From a checkpoint of a small transformer trained on Wikipedia.
Size: 8 layers, width 512, MLP 2048 GELU.
Architecture: LayerNorm before each block, no position embeddings, biases.
Training: 927M tokens, 3536 steps.
Each number is 200 + 20 x the weight over its row's rms, rounded and kept within 0 to 999. Layers, rows and columns count from 0. The size before them is the row's rms in percent of the matrix's.

# layer 2 MLP up, 2048x512, rms 0.0542, rows 730-784, columns 384-447
100,210,208,204,236,161,196,202,210,182,207,202,214,210,217,210,168,211,213,177,191,183,203,231,205,236,164,201,197,194,193,173,215,205,232,194,217,219,209,192,223,187,225,212,217,210,178,175,224,175,239,212,210,180,209,206,202,202,176,227,194,216,197,192,218
100,218,205,197,192,177,207,176,199,214,186,206,163,192,209,185,175,213,178,198,161,247,215,215,218,232,211,203,207,195,226,151,253,220,204,201,253,188,208,232,198,190,227,226,202,216,203,184,187,190,213,223,179,208,216,186,225,186,191,183,206,196,230,204,211
098,176,204,204,179,174,220,223,206,213,171,213,210,184,206,207,222,193,220,183,181,195,160,209,183,240,220,194,196,205,173,210,217,183,229,174,189,187,189,172,219,213,200,158,228,202,188,202,196,192,207,205,247,188,176,193,251,171,172,202,221,212,207,213,219
106,191,231,232,194,220,220,218,202,215,205,209,221,151,177,180,222,186,199,222,205,185,198,195,198,190,217,189,204,188,210,217,183,197,161,189,246,226,169,227,189,191,218,192,200,173,199,219,213,208,180,205,164,160,199,205,228,195,205,166,191,162,177,230,177
104,204,210,211,188,175,223,205,222,201,212,169,196,218,203,182,240,177,174,191,182,202,176,201,192,189,229,215,183,180,171,152,172,200,201,241,178,194,209,182,190,208,185,231,198,187,178,185,191,211,222,192,177,209,221,207,235,185,236,201,197,184,221,190,218
107,229,203,198,218,194,219,183,160,222,201,185,201,195,176,192,176,174,191,206,199,186,203,211,196,191,228,208,202,194,217,206,219,192,215,179,213,194,212,200,188,187,192,230,192,241,190,199,233,199,175,176,188,163,179,190,183,200,186,207,185,193,196,185,201
113,210,203,202,199,223,173,248,189,182,237,215,168,203,184,187,211,194,191,208,216,184,192,196,209,179,230,240,203,220,180,230,207,190,213,244,195,199,162,199,210,190,190,175,222,191,218,224,179,208,200,179,200,207,226,250,203,176,186,197,203,230,224,207,197
096,170,222,200,216,160,174,192,220,193,163,176,186,198,219,182,192,203,232,211,220,221,209,220,206,169,196,203,170,193,185,163,165,188,201,232,189,186,168,204,197,179,198,193,166,216,208,212,199,197,200,228,184,178,220,229,193,207,201,198,210,208,181,193,241
098,213,222,170,217,221,204,212,179,240,227,184,213,190,221,192,209,192,189,203,169,246,196,183,210,192,203,209,216,176,231,188,190,224,187,217,191,179,167,151,176,177,190,210,192,200,233,207,204,216,209,159,210,160,205,188,246,187,185,231,171,221,201,216,186
097,194,222,198,203,220,227,197,170,208,206,209,195,199,210,228,183,211,173,222,226,195,184,205,153,198,171,216,218,214,173,184,243,198,196,192,180,182,229,199,196,195,215,216,208,194,218,196,222,212,203,191,206,181,199,216,219,191,197,191,255,178,216,176,200
084,213,172,206,157,240,220,201,187,175,186,207,214,216,205,201,200,205,231,210,193,193,171,198,211,174,184,221,209,191,231,190,191,225,239,212,235,215,206,189,206,196,204,205,159,195,221,166,216,185,197,195,173,256,191,183,201,150,204,176,204,189,192,219,212
102,210,229,194,204,183,211,198,229,181,196,168,206,148,207,197,196,189,186,217,225,195,180,208,169,174,231,223,185,170,214,154,237,196,218,185,219,218,217,207,178,194,197,192,207,171,210,198,190,179,211,188,182,191,240,217,190,210,209,187,195,191,221,201,198
093,205,225,201,195,198,221,233,196,215,187,213,166,221,215,207,212,192,196,181,189,220,233,197,221,209,212,186,202,216,164,216,174,225,225,169,195,219,217,204,220,197,162,154,221,210,198,187,201,151,216,222,182,184,177,180,188,193,172,220,206,165,186,188,167
121,224,184,178,248,148,185,198,204,212,206,200,199,198,239,214,189,202,197,181,197,192,178,204,227,193,233,198,235,207,189,204,213,222,182,217,216,217,198,211,209,217,193,195,172,192,230,170,176,189,173,188,188,219,165,226,199,176,175,220,168,169,196,250,216
111,226,219,210,174,241,211,213,196,206,215,157,189,223,227,172,214,215,212,220,192,197,202,180,192,194,196,229,209,210,197,202,215,209,207,190,190,180,202,213,204,194,228,205,185,193,195,185,153,196,198,248,191,213,205,231,196,204,166,200,201,197,168,202,194
094,209,204,177,217,203,163,181,230,204,234,208,173,217,195,207,198,218,203,194,217,196,201,209,213,225,211,204,202,190,215,182,225,224,225,193,212,178,240,182,199,217,202,172,218,185,209,223,203,186,189,193,204,231,174,204,190,245,170,210,198,212,184,225,179
093,203,222,175,191,191,222,182,207,207,200,227,177,262,219,229,180,211,206,205,198,189,210,224,214,204,228,199,194,223,158,184,188,197,171,181,237,192,184,198,232,206,186,183,194,221,209,216,194,190,191,206,172,190,212,172,220,231,210,214,225,186,193,174,207
085,163,206,193,182,222,183,172,218,205,214,212,210,201,227,180,244,193,215,189,187,193,211,207,185,190,208,187,197,201,197,152,207,181,191,208,193,182,230,175,212,240,181,194,213,218,223,183,215,183,203,178,203,203,184,211,234,207,184,195,163,192,204,211,193
099,171,185,174,216,205,185,205,213,203,203,201,201,185,180,222,230,210,207,203,192,197,229,216,188,202,151,202,180,195,220,213,202,205,198,182,227,156,183,204,198,146,225,210,181,236,180,196,190,211,200,197,213,195,208,182,184,198,167,169,223,192,208,180,195
103,184,180,185,213,203,208,204,174,206,189,230,193,189,204,210,190,198,174,229,243,211,222,236,191,213,199,209,178,236,169,194,195,191,198,214,219,206,183,191,224,187,184,205,205,186,225,205,181,203,213,153,195,175,164,218,220,225,210,172,233,204,190,174,260
099,220,189,177,234,217,204,255,205,207,223,230,200,151,188,174,177,205,231,187,196,209,208,183,216,210,202,208,196,165,227,189,232,252,220,186,229,203,189,205,225,190,197,184,193,178,213,180,212,208,209,222,216,204,193,192,184,180,237,214,179,207,189,246,213
099,194,234,224,168,193,208,202,234,204,179,261,214,237,170,218,259,211,213,230,206,204,206,208,206,178,187,164,195,175,205,192,171,169,179,198,225,227,212,215,181,179,237,180,200,184,189,175,189,190,197,169,194,177,217,196,212,196,226,183,213,190,182,206,148
109,245,225,183,198,223,229,214,216,211,198,181,207,190,204,157,199,249,196,189,177,183,231,195,184,181,186,193,203,208,194,198,216,176,167,181,217,211,219,174,202,196,219,171,217,193,206,203,190,217,197,215,192,191,218,191,172,197,221,234,223,228,224,218,197
100,194,202,213,183,179,197,181,228,235,188,202,184,180,205,202,190,222,209,204,208,179,196,220,220,213,215,178,185,191,179,176,160,187,209,221,182,190,203,195,189,173,213,223,211,184,212,239,184,141,207,190,187,207,214,213,222,171,202,213,184,188,192,180,209
095,173,189,165,188,205,233,193,174,174,192,207,204,208,227,191,178,201,193,196,190,207,178,190,222,183,214,209,191,193,188,208,195,177,218,199,183,177,211,159,164,201,196,188,233,204,265,200,175,201,196,177,198,216,197,180,201,194,222,162,174,199,205,250,190
091,174,206,212,186,189,183,206,152,188,206,185,188,236,182,226,203,210,215,185,170,191,186,216,192,193,228,202,199,191,202,216,178,186,183,184,184,198,178,194,195,238,191,172,205,206,241,200,148,187,212,197,199,216,223,213,199,216,186,191,198,212,191,198,157
098,218,208,194,164,191,186,230,190,179,184,169,193,172,193,194,185,190,212,215,220,185,173,189,214,190,197,188,178,185,211,223,183,243,207,202,233,246,172,188,215,192,196,187,186,200,204,201,187,231,216,196,184,161,225,174,167,178,193,221,249,208,176,234,211
101,235,215,195,203,202,151,171,184,184,188,176,202,209,227,203,209,204,194,206,219,183,190,201,183,195,209,237,262,216,162,176,194,227,198,231,221,179,192,212,191,229,173,199,190,194,161,192,169,209,185,169,208,218,211,196,223,201,187,193,168,200,197,212,207
104,179,214,218,217,225,187,215,169,192,160,199,210,197,221,185,196,214,192,204,206,181,196,181,220,199,196,211,218,174,256,239,231,166,234,185,175,225,169,176,166,234,173,214,188,194,224,235,218,216,241,227,213,190,172,221,192,206,162,212,195,226,173,218,195
083,178,222,210,211,213,210,217,209,199,208,206,208,213,190,209,195,220,215,184,193,219,205,204,214,206,174,205,229,188,190,193,194,227,237,230,159,188,223,181,207,195,195,209,206,184,199,170,215,216,201,187,201,198,154,171,208,191,183,207,166,212,205,196,197
087,201,207,206,208,184,211,196,201,175,181,205,181,155,204,185,212,182,160,217,207,209,212,206,207,202,221,199,213,219,195,180,210,201,231,200,199,167,192,217,229,254,185,188,211,204,193,169,203,205,186,236,220,221,178,244,197,207,191,190,202,240,206,179,231
101,205,211,196,192,207,230,190,183,231,191,222,165,192,185,191,230,199,198,147,184,162,180,213,199,194,199,177,187,199,169,167,184,224,216,163,193,196,213,223,210,193,200,226,182,205,215,212,202,205,200,194,161,210,206,230,179,220,191,197,189,186,232,182,215
103,169,217,173,217,193,222,221,181,198,206,218,192,214,216,174,226,222,190,198,233,202,185,196,185,204,250,176,185,214,191,221,210,171,188,218,190,234,245,176,228,232,200,186,190,187,168,205,198,176,220,223,162,216,209,223,175,207,200,176,227,243,189,196,200
102,166,208,219,225,219,228,215,199,199,207,209,202,182,180,200,224,213,196,199,200,197,183,203,180,177,179,214,226,217,185,175,184,182,206,191,210,231,175,219,200,248,175,223,196,234,172,172,209,230,207,211,146,215,236,202,187,226,212,211,223,215,226,206,202
107,200,171,187,225,197,203,212,205,171,216,222,215,207,148,203,190,230,214,209,217,213,196,208,197,190,231,214,216,194,159,219,220,190,169,179,186,189,164,197,200,208,188,191,223,187,188,218,180,229,199,194,180,167,219,209,202,194,200,188,202,163,202,197,196
091,178,206,183,208,221,203,200,180,189,217,197,196,211,210,175,151,219,167,207,191,196,214,217,205,181,175,197,190,214,201,178,250,157,180,179,206,201,202,195,180,207,144,213,196,200,230,193,166,206,199,177,202,177,185,259,234,175,210,211,166,230,167,195,168
104,170,211,196,195,188,201,172,186,191,183,208,215,210,219,200,179,216,198,219,198,213,199,157,201,218,214,199,202,201,212,221,187,191,223,226,202,203,174,188,206,195,194,235,187,205,168,231,215,194,226,181,214,169,196,187,216,221,204,192,201,167,151,206,205
103,208,200,174,217,220,188,220,190,189,234,225,175,202,186,202,172,189,196,189,212,206,194,197,208,192,182,213,222,171,212,151,161,191,218,182,192,228,202,179,185,219,249,254,206,230,200,216,210,218,204,184,197,192,209,191,191,200,166,194,204,184,203,186,179
104,195,187,147,229,206,205,216,180,190,180,192,219,201,189,180,203,204,234,199,212,180,181,165,241,193,171,175,222,198,245,209,202,206,189,207,197,216,190,198,233,185,207,181,203,169,213,178,176,234,205,197,162,197,146,232,149,219,230,192,204,216,161,198,204
113,185,209,205,174,180,205,218,186,179,195,215,225,171,184,194,214,224,218,198,176,194,186,198,174,184,141,193,243,229,181,165,219,213,165,175,187,217,197,215,209,204,209,193,194,148,190,201,244,217,185,183,192,183,188,189,211,232,192,221,239,193,189,153,232
095,209,210,204,203,190,215,226,166,156,187,189,221,201,241,224,222,224,206,212,160,230,198,202,204,168,202,205,203,241,233,222,221,175,186,201,218,154,169,233,195,204,222,206,188,183,195,211,167,206,226,196,218,182,200,177,231,222,174,211,160,180,210,205,197
093,188,203,179,180,168,207,220,191,202,216,177,188,193,204,201,211,202,216,169,181,222,190,208,204,237,188,185,174,173,204,191,210,168,189,188,194,201,195,193,226,213,197,229,243,223,187,204,160,169,204,170,207,193,199,175,213,190,193,208,229,168,163,201,206
097,232,195,199,205,190,188,196,187,214,177,222,231,204,183,204,186,185,226,210,202,207,233,182,209,211,174,211,213,201,208,177,204,181,224,197,179,190,191,176,195,205,194,158,183,195,223,170,212,200,191,179,183,217,195,174,200,179,199,179,212,196,190,213,230
098,176,185,172,217,174,171,186,223,185,201,162,198,168,218,198,218,209,170,221,180,207,221,228,169,204,188,179,213,223,207,229,207,206,223,185,178,196,207,184,201,207,213,188,195,203,203,184,208,184,223,197,191,202,196,227,174,181,221,182,184,201,179,186,215
094,228,201,174,179,212,229,234,168,195,204,214,200,220,172,225,193,211,199,207,211,183,207,157,216,223,224,215,215,182,175,187,213,188,168,180,181,241,200,211,174,182,194,213,219,219,202,182,211,196,234,210,214,214,229,199,201,218,212,197,207,196,217,195,199
108,185,200,178,196,188,212,196,221,192,183,191,203,221,223,202,214,198,214,213,213,199,183,196,198,196,178,207,159,195,172,229,241,213,242,192,222,175,205,205,206,200,194,199,178,229,218,227,224,220,215,183,231,166,227,164,166,183,215,197,197,201,221,213,199
099,223,187,206,207,181,168,239,187,211,190,217,183,249,205,229,191,197,195,233,180,234,227,184,202,190,206,209,212,196,191,213,210,207,177,184,192,182,180,161,204,200,187,202,210,194,171,182,197,182,186,207,202,203,188,191,195,183,202,205,215,201,188,186,209
102,193,221,186,179,223,223,200,213,199,229,181,194,223,197,210,199,188,207,223,214,169,198,202,217,218,208,205,261,197,217,211,198,171,214,201,219,220,190,219,215,175,213,213,216,193,176,165,185,157,191,173,207,210,150,185,208,192,216,156,219,159,208,204,185
105,230,172,180,169,203,205,186,155,224,185,198,218,180,203,191,214,200,236,256,231,213,221,237,219,237,177,179,178,219,187,190,177,194,168,176,189,195,162,208,213,227,224,171,208,234,193,182,188,197,191,175,190,173,193,185,212,165,190,228,210,190,188,207,232
105,267,200,190,196,204,214,184,179,193,170,182,219,222,231,224,135,213,215,232,221,189,203,223,193,204,172,205,179,223,181,184,203,204,174,167,200,207,215,195,185,206,185,214,221,211,187,213,180,202,202,217,188,233,208,192,225,230,185,236,237,175,172,179,219
097,192,220,200,204,185,188,228,168,226,183,193,203,201,222,177,185,210,228,183,169,204,202,195,196,178,207,190,187,183,222,216,176,216,162,198,221,184,205,220,187,208,184,161,231,204,228,164,213,211,178,195,202,215,233,164,154,206,189,198,166,147,202,171,188
098,243,183,201,203,180,187,221,206,197,242,192,235,208,243,220,222,181,198,206,184,165,200,190,223,212,175,173,210,178,190,207,223,177,215,182,190,191,199,202,192,219,174,182,205,227,198,151,206,213,179,224,218,165,214,210,200,214,175,214,211,190,215,230,227
090,172,195,164,192,157,191,186,199,201,230,186,236,223,173,223,201,218,175,200,232,173,187,220,168,263,196,214,157,189,199,210,195,184,199,179,193,163,201,215,174,182,183,198,216,202,181,190,178,209,180,227,198,227,186,236,206,218,214,223,190,210,254,205,185
108,172,195,191,201,198,218,208,176,186,209,189,186,193,215,193,191,172,202,179,173,196,184,204,199,225,187,192,201,232,209,198,184,191,163,178,211,234,195,195,232,175,199,188,235,224,213,212,222,220,192,163,202,227,190,219,212,183,239,194,186,169,162,183,186
100,175,177,142,197,218,191,179,196,236,194,224,229,193,193,155,223,222,198,213,231,208,196,191,178,210,179,195,171,188,207,197,180,218,177,187,232,164,189,189,175,155,195,195,225,195,201,186,163,191,203,191,147,198,211,246,248,227,193,172,221,214,198,188,191
# layer 2 MLP down (transposed), 2048x512, rms 0.0703, rows 730-783, columns 384-447
093,182,161,198,207,225,200,209,230,192,198,159,183,200,182,202,204,186,196,218,255,212,183,214,216,213,184,225,211,197,181,183,178,181,170,227,196,227,227,203,201,216,206,240,247,211,209,193,194,175,196,225,203,211,227,230,217,183,186,203,221,213,175,205,228
100,200,199,198,151,177,176,174,232,184,237,170,193,189,197,222,172,219,218,189,184,201,187,196,223,203,221,229,193,213,194,178,185,184,225,183,194,209,175,220,229,189,233,225,152,190,180,199,150,185,205,192,205,197,213,170,234,180,228,193,206,199,196,201,180
099,213,211,183,195,219,179,227,164,200,208,192,224,195,196,205,220,179,204,217,233,214,207,216,196,182,181,222,271,183,186,176,179,200,221,206,213,202,228,235,214,238,227,204,194,214,166,205,203,189,216,216,238,189,188,182,212,187,184,201,194,194,219,211,183
112,178,197,218,196,156,223,194,202,195,208,173,202,197,162,177,204,193,166,194,215,174,170,158,193,209,233,176,174,219,190,223,172,205,175,182,225,205,194,206,206,174,235,187,171,177,208,195,184,160,195,190,198,198,198,185,210,160,196,207,164,171,222,239,182
106,223,234,208,201,194,207,194,184,217,255,167,216,203,217,195,220,201,208,203,189,206,184,188,189,190,195,187,184,218,186,215,215,214,208,198,179,201,185,184,223,197,165,196,235,181,185,199,192,217,170,223,233,218,211,219,208,224,227,191,201,220,215,198,174
104,228,231,212,220,214,229,197,171,190,209,204,202,187,185,168,229,214,166,207,210,201,192,205,196,170,190,177,180,198,191,196,200,189,171,204,210,229,181,186,234,211,199,200,224,210,197,225,212,212,172,161,245,190,184,158,180,187,200,209,177,220,214,162,195
118,179,234,222,188,201,198,243,189,231,184,195,239,197,229,198,229,176,192,159,216,210,215,183,198,193,220,205,186,168,202,224,169,182,219,224,216,216,181,206,166,173,181,178,187,194,196,225,199,198,220,214,175,204,228,190,212,209,194,223,198,194,191,200,219
100,189,181,196,192,202,184,207,205,259,199,192,211,176,225,232,218,176,157,234,202,214,199,182,186,197,191,210,207,158,209,226,168,179,182,192,195,245,192,204,218,221,202,166,194,200,146,176,166,187,165,264,213,215,183,211,210,177,199,193,199,207,166,172,153
091,177,222,176,206,191,194,208,216,152,217,185,200,217,217,226,196,214,178,177,170,191,220,178,204,175,188,206,196,208,232,215,189,214,196,191,219,197,186,212,184,205,190,217,172,195,181,233,196,225,172,218,203,181,221,179,218,182,158,197,182,186,221,157,203
097,242,204,198,210,173,199,166,194,198,205,213,183,182,181,206,195,216,197,194,202,224,179,189,198,209,189,172,209,197,211,194,150,209,200,194,240,235,171,188,208,204,215,234,172,187,183,193,208,208,200,184,220,223,205,229,180,173,196,185,195,180,197,212,247
092,201,213,209,197,203,194,188,216,216,202,205,220,190,245,174,180,188,182,196,186,204,206,198,165,163,220,217,216,200,218,204,238,231,220,209,173,233,178,193,189,194,205,194,181,199,192,200,191,194,188,215,208,201,229,198,241,163,231,164,215,210,237,222,206
103,170,164,204,186,171,220,236,220,217,210,190,188,193,173,241,196,203,217,206,180,190,205,192,197,194,215,187,164,212,192,186,191,202,219,220,211,235,217,193,248,222,193,204,197,189,208,182,212,200,174,172,214,231,188,169,158,186,217,208,183,197,220,218,203
089,196,161,210,214,179,199,234,201,222,198,233,175,165,209,198,200,183,189,211,223,178,211,200,172,198,239,186,194,197,196,248,223,199,223,169,215,215,149,211,200,202,189,209,185,190,182,176,200,205,205,208,188,196,234,193,174,204,218,200,202,199,219,178,165
138,181,204,202,229,187,219,187,193,190,179,169,204,199,197,214,199,203,238,225,206,206,192,206,201,188,202,187,184,210,171,185,190,232,197,234,187,201,211,175,221,216,211,196,204,212,226,208,207,173,189,209,169,221,170,222,216,208,171,198,170,154,217,199,197
103,174,182,239,202,199,205,210,167,197,196,192,155,204,217,195,213,211,205,186,214,206,231,205,185,184,207,201,217,165,235,224,218,195,242,196,224,194,179,178,240,142,214,218,216,201,195,212,180,170,170,232,206,187,197,189,183,171,174,207,222,200,175,223,195
094,207,207,185,178,229,169,185,196,207,174,218,167,206,183,211,190,165,194,225,176,207,176,209,172,185,214,168,218,221,200,197,187,199,186,204,200,165,202,179,196,219,192,189,242,210,193,219,191,175,213,197,188,157,215,177,206,130,157,220,200,189,195,212,225
090,177,197,219,229,207,205,196,191,218,199,191,200,195,204,188,193,243,217,194,191,194,202,191,204,208,198,224,204,209,173,215,178,202,221,182,230,176,204,210,228,210,177,190,201,231,225,192,192,232,199,223,242,169,219,232,230,183,206,217,200,227,196,178,180
097,218,215,205,233,205,172,173,205,171,231,191,183,161,203,218,194,228,229,192,212,194,225,182,227,205,179,207,213,218,181,204,200,194,186,208,199,197,206,216,175,218,216,188,156,185,189,235,232,199,190,195,220,182,188,194,214,216,193,193,228,182,209,198,232
113,142,191,194,190,193,196,214,220,213,221,179,209,210,178,221,223,230,200,156,168,181,226,219,189,226,192,173,194,223,224,209,190,226,249,234,210,186,207,207,184,196,196,232,200,214,200,176,218,185,172,208,239,192,244,156,171,219,165,199,225,212,171,193,211
093,188,192,202,217,179,200,219,220,179,227,179,198,217,153,179,194,145,180,203,232,180,234,173,177,228,209,202,211,221,174,193,204,244,188,195,203,178,186,205,203,193,202,207,200,192,196,179,220,210,202,217,213,167,204,195,221,216,208,226,208,215,183,203,202
108,229,217,165,218,197,206,198,165,197,227,215,208,192,177,205,219,177,227,208,147,208,206,223,204,199,196,209,197,186,213,224,200,222,189,165,217,225,196,186,194,159,190,228,216,196,192,176,177,229,172,231,195,189,189,232,225,178,230,208,212,209,211,193,162
098,174,196,202,226,231,211,207,167,192,207,204,206,204,228,225,214,188,186,190,181,185,185,187,240,189,199,186,223,221,178,208,203,199,190,199,185,222,184,192,207,218,191,182,207,193,183,191,210,185,224,190,199,177,215,175,203,162,219,228,212,161,181,175,194
110,197,211,217,216,227,229,193,182,188,187,138,230,201,210,169,190,211,188,182,191,225,201,153,202,225,185,191,214,189,186,204,200,180,169,207,210,179,211,202,202,182,228,191,236,188,178,226,165,182,219,215,187,220,239,198,172,197,184,229,242,187,187,208,203
105,196,173,236,200,211,189,232,195,224,219,197,199,213,198,208,216,195,206,215,211,237,196,230,239,219,206,191,186,166,175,189,191,178,218,205,181,211,233,200,218,216,177,159,226,198,207,196,161,174,230,184,197,209,206,200,189,213,212,243,183,194,226,208,186
091,177,233,242,173,184,188,225,181,214,198,213,191,200,185,214,209,179,209,145,189,199,201,200,210,190,205,184,166,235,186,204,182,187,216,187,184,197,181,257,214,191,258,217,176,185,195,193,217,194,209,218,211,186,205,175,209,194,200,221,218,184,196,176,202
093,187,189,189,168,240,207,178,205,212,176,172,215,197,168,198,224,176,227,201,226,187,203,194,193,177,213,207,182,214,179,191,201,179,232,186,178,188,168,219,195,201,167,232,210,185,172,182,129,197,175,185,226,223,222,196,160,212,202,194,203,214,204,214,220
096,186,198,179,203,166,203,204,204,236,176,199,220,204,214,228,228,211,206,220,205,208,181,217,199,211,188,211,246,236,182,222,171,231,174,190,215,210,205,198,189,177,169,191,216,169,246,213,160,184,171,228,205,237,203,191,226,190,166,206,190,219,196,178,225
101,202,212,192,140,238,200,199,177,212,227,209,202,244,205,223,219,214,179,188,221,194,207,188,195,190,223,221,225,208,172,238,201,232,208,203,219,215,188,209,219,219,177,181,190,169,216,187,178,235,209,195,236,220,190,219,177,185,201,221,203,195,223,216,210
103,202,211,205,196,189,164,194,161,226,224,190,206,224,203,204,217,224,203,181,186,183,176,219,181,212,233,194,210,215,173,217,196,237,237,175,224,225,204,189,202,196,187,211,194,198,219,217,227,223,192,194,181,195,180,184,222,234,189,221,195,187,178,206,185
087,208,190,191,183,186,213,195,194,204,184,178,185,206,216,189,225,192,235,190,222,208,179,204,192,184,221,204,181,208,206,204,226,179,171,198,207,192,185,209,189,233,201,199,188,228,202,263,191,199,186,210,196,204,225,189,187,207,214,188,206,198,199,204,188
089,200,181,191,211,238,214,191,218,220,204,175,206,187,199,163,203,196,233,176,230,225,176,209,181,204,205,185,249,222,204,220,217,205,186,196,208,227,177,208,176,159,210,207,197,188,194,200,219,195,201,179,231,197,201,213,210,182,174,218,203,210,228,206,208
092,204,190,232,221,228,188,252,168,250,209,157,232,173,186,199,204,187,193,231,211,201,185,227,170,215,201,190,202,197,207,179,194,170,220,195,218,180,168,187,203,197,219,171,218,174,229,212,204,212,216,217,213,196,191,176,222,195,200,230,187,196,184,194,176
101,176,229,176,210,225,227,219,218,183,210,184,182,195,190,234,232,230,199,195,215,195,206,212,201,201,183,160,223,204,204,229,180,204,199,203,176,214,174,218,191,174,208,181,192,194,184,223,213,203,214,228,203,232,241,202,174,177,189,190,193,212,213,207,194
109,201,190,187,209,231,164,168,208,207,132,217,200,232,183,175,214,197,197,202,204,198,189,228,204,183,192,165,184,202,243,215,192,189,211,172,214,204,188,208,202,214,187,211,183,218,195,204,193,198,197,195,206,207,190,205,170,228,206,201,186,187,188,162,199
117,209,202,210,226,193,207,207,167,205,181,241,199,207,183,229,191,220,196,212,171,218,213,189,201,196,189,206,225,169,204,193,191,172,237,208,223,202,184,186,184,182,199,235,225,216,206,198,195,186,195,207,201,192,243,169,164,195,204,215,182,192,204,202,218
085,233,170,220,217,188,191,176,205,200,211,219,224,243,181,205,227,193,170,177,170,215,181,222,183,203,187,230,213,213,211,201,161,208,179,216,212,190,215,215,213,201,185,201,203,202,171,218,214,233,164,219,212,201,177,203,183,184,175,186,168,156,181,223,191
102,187,212,217,159,221,173,176,213,179,227,173,190,187,180,187,175,237,190,228,211,179,234,167,224,200,214,177,196,195,200,215,168,204,201,215,163,158,201,227,178,198,208,155,200,212,190,244,243,187,161,211,139,194,176,189,185,194,186,177,220,188,219,196,203
106,176,202,192,236,214,212,185,205,153,201,167,175,163,250,175,180,244,219,187,218,162,186,221,187,157,185,215,192,212,188,173,145,255,200,186,181,190,200,198,211,189,212,221,202,194,193,211,157,197,223,211,173,191,213,200,213,189,214,216,178,224,215,198,221
097,222,212,185,170,179,191,200,184,208,187,206,221,227,205,195,218,211,197,202,223,155,220,192,202,191,215,211,220,226,206,192,208,214,197,175,197,199,203,200,214,183,210,184,182,195,227,207,204,206,200,226,187,181,195,195,201,217,214,198,224,191,177,179,250
110,200,221,199,174,216,194,196,200,203,230,186,190,243,216,193,158,223,234,178,171,161,170,207,218,187,230,221,202,184,207,199,208,192,174,230,223,214,211,193,168,210,212,238,205,190,183,229,181,199,156,178,188,204,258,199,232,174,209,194,182,197,178,193,172
094,214,214,227,164,215,197,214,184,188,169,202,151,215,197,178,223,223,199,213,181,183,188,210,217,172,221,230,217,218,161,191,148,211,204,214,182,182,175,219,196,181,171,215,184,192,195,201,190,243,190,200,198,243,208,191,206,205,233,187,205,195,220,188,221
101,236,228,149,197,211,195,213,203,194,191,175,227,203,172,191,214,173,193,174,166,195,202,200,169,237,187,219,166,206,218,208,221,234,207,184,166,214,237,180,212,212,245,212,206,188,191,194,173,141,214,194,192,164,215,191,182,206,176,167,191,181,215,167,200
101,227,207,165,184,208,206,179,189,176,193,190,212,201,178,208,200,191,191,221,221,172,242,163,190,220,202,228,198,221,193,173,182,205,205,194,186,205,193,215,167,188,193,183,215,169,195,185,201,185,172,172,190,200,190,200,216,171,187,207,196,178,200,202,164
095,180,188,208,221,168,190,197,196,179,209,192,183,196,189,212,258,175,203,185,178,225,184,170,179,188,183,177,192,172,220,224,223,178,192,182,238,221,218,204,208,245,201,158,209,225,233,187,197,187,205,234,222,197,188,242,193,192,205,186,157,213,242,214,182
090,188,225,175,193,208,237,219,191,204,200,183,201,190,183,221,187,218,204,173,212,215,167,172,215,219,219,189,199,227,185,199,197,245,191,238,188,212,181,202,183,194,215,182,218,204,218,214,215,195,204,210,204,216,222,191,221,163,212,205,199,172,182,235,196
098,196,194,175,168,223,186,224,165,185,143,163,179,228,203,185,167,183,208,204,197,225,204,170,218,177,215,156,193,203,168,196,208,200,177,238,198,209,195,203,202,192,182,204,187,208,169,164,209,205,232,189,202,212,179,209,162,164,235,209,188,154,181,165,226
104,189,230,193,183,167,172,198,208,184,181,214,150,206,202,220,218,170,208,192,184,202,193,169,203,179,195,207,211,225,184,208,207,208,182,185,221,207,206,194,194,232,162,187,209,175,202,197,181,216,193,200,240,220,184,179,194,191,211,168,201,206,191,206,236
106,199,196,197,173,186,223,195,193,218,202,184,230,188,198,215,243,207,204,191,187,211,160,171,185,220,186,220,210,207,222,201,192,186,232,215,191,186,221,222,205,208,198,209,238,195,167,200,155,174,194,201,198,215,196,173,204,209,209,174,207,184,205,203,170
102,193,188,167,215,227,220,177,185,191,209,209,182,219,209,206,197,186,220,207,197,194,207,199,209,166,164,176,188,187,236,186,183,180,179,199,211,228,222,217,228,225,212,180,217,199,170,166,193,181,194,222,218,192,204,186,191,198,171,215,180,221,189,176,203
101,207,188,188,182,182,209,139,190,180,187,150,203,175,196,193,188,209,212,193,206,190,169,195,189,190,204,215,206,181,196,247,196,187,158,193,168,204,182,204,204,212,207,185,197,194,206,164,188,183,198,222,196,201,182,205,225,192,210,191,206,187,174,205,206
097,174,188,202,198,171,173,193,195,217,198,223,190,187,176,153,246,218,215,152,197,179,214,176,216,214,200,225,213,220,175,202,186,210,196,166,222,209,199,210,197,176,174,198,186,209,177,196,200,191,180,225,181,205,237,211,184,221,193,182,216,179,196,233,209
096,201,206,228,205,170,176,187,197,176,158,195,203,185,191,189,207,197,212,210,217,200,219,186,170,198,205,175,197,201,194,197,202,220,193,176,203,157,199,220,205,233,186,150,188,203,192,172,194,214,192,182,226,169,211,223,227,179,222,179,202,214,179,201,165
094,212,217,187,234,186,191,204,194,168,215,195,205,182,207,181,208,212,205,201,200,239,184,176,209,195,199,190,178,237,219,207,208,182,204,185,174,185,177,177,138,210,156,190,172,179,194,222,236,177,173,198,183,214,193,195,203,227,196,221,210,160,169,195,196
104,179,186,218,172,216,202,187,214,195,195,177,202,206,205,187,196,177,167,174,176,165,191,213,203,193,183,177,210,235,231,128,202,222,192,180,205,191,170,225,191,174,214,212,203,265,193,220,213,197,223,187,201,221,189,198,180,205,204,174,241,185,155,185,187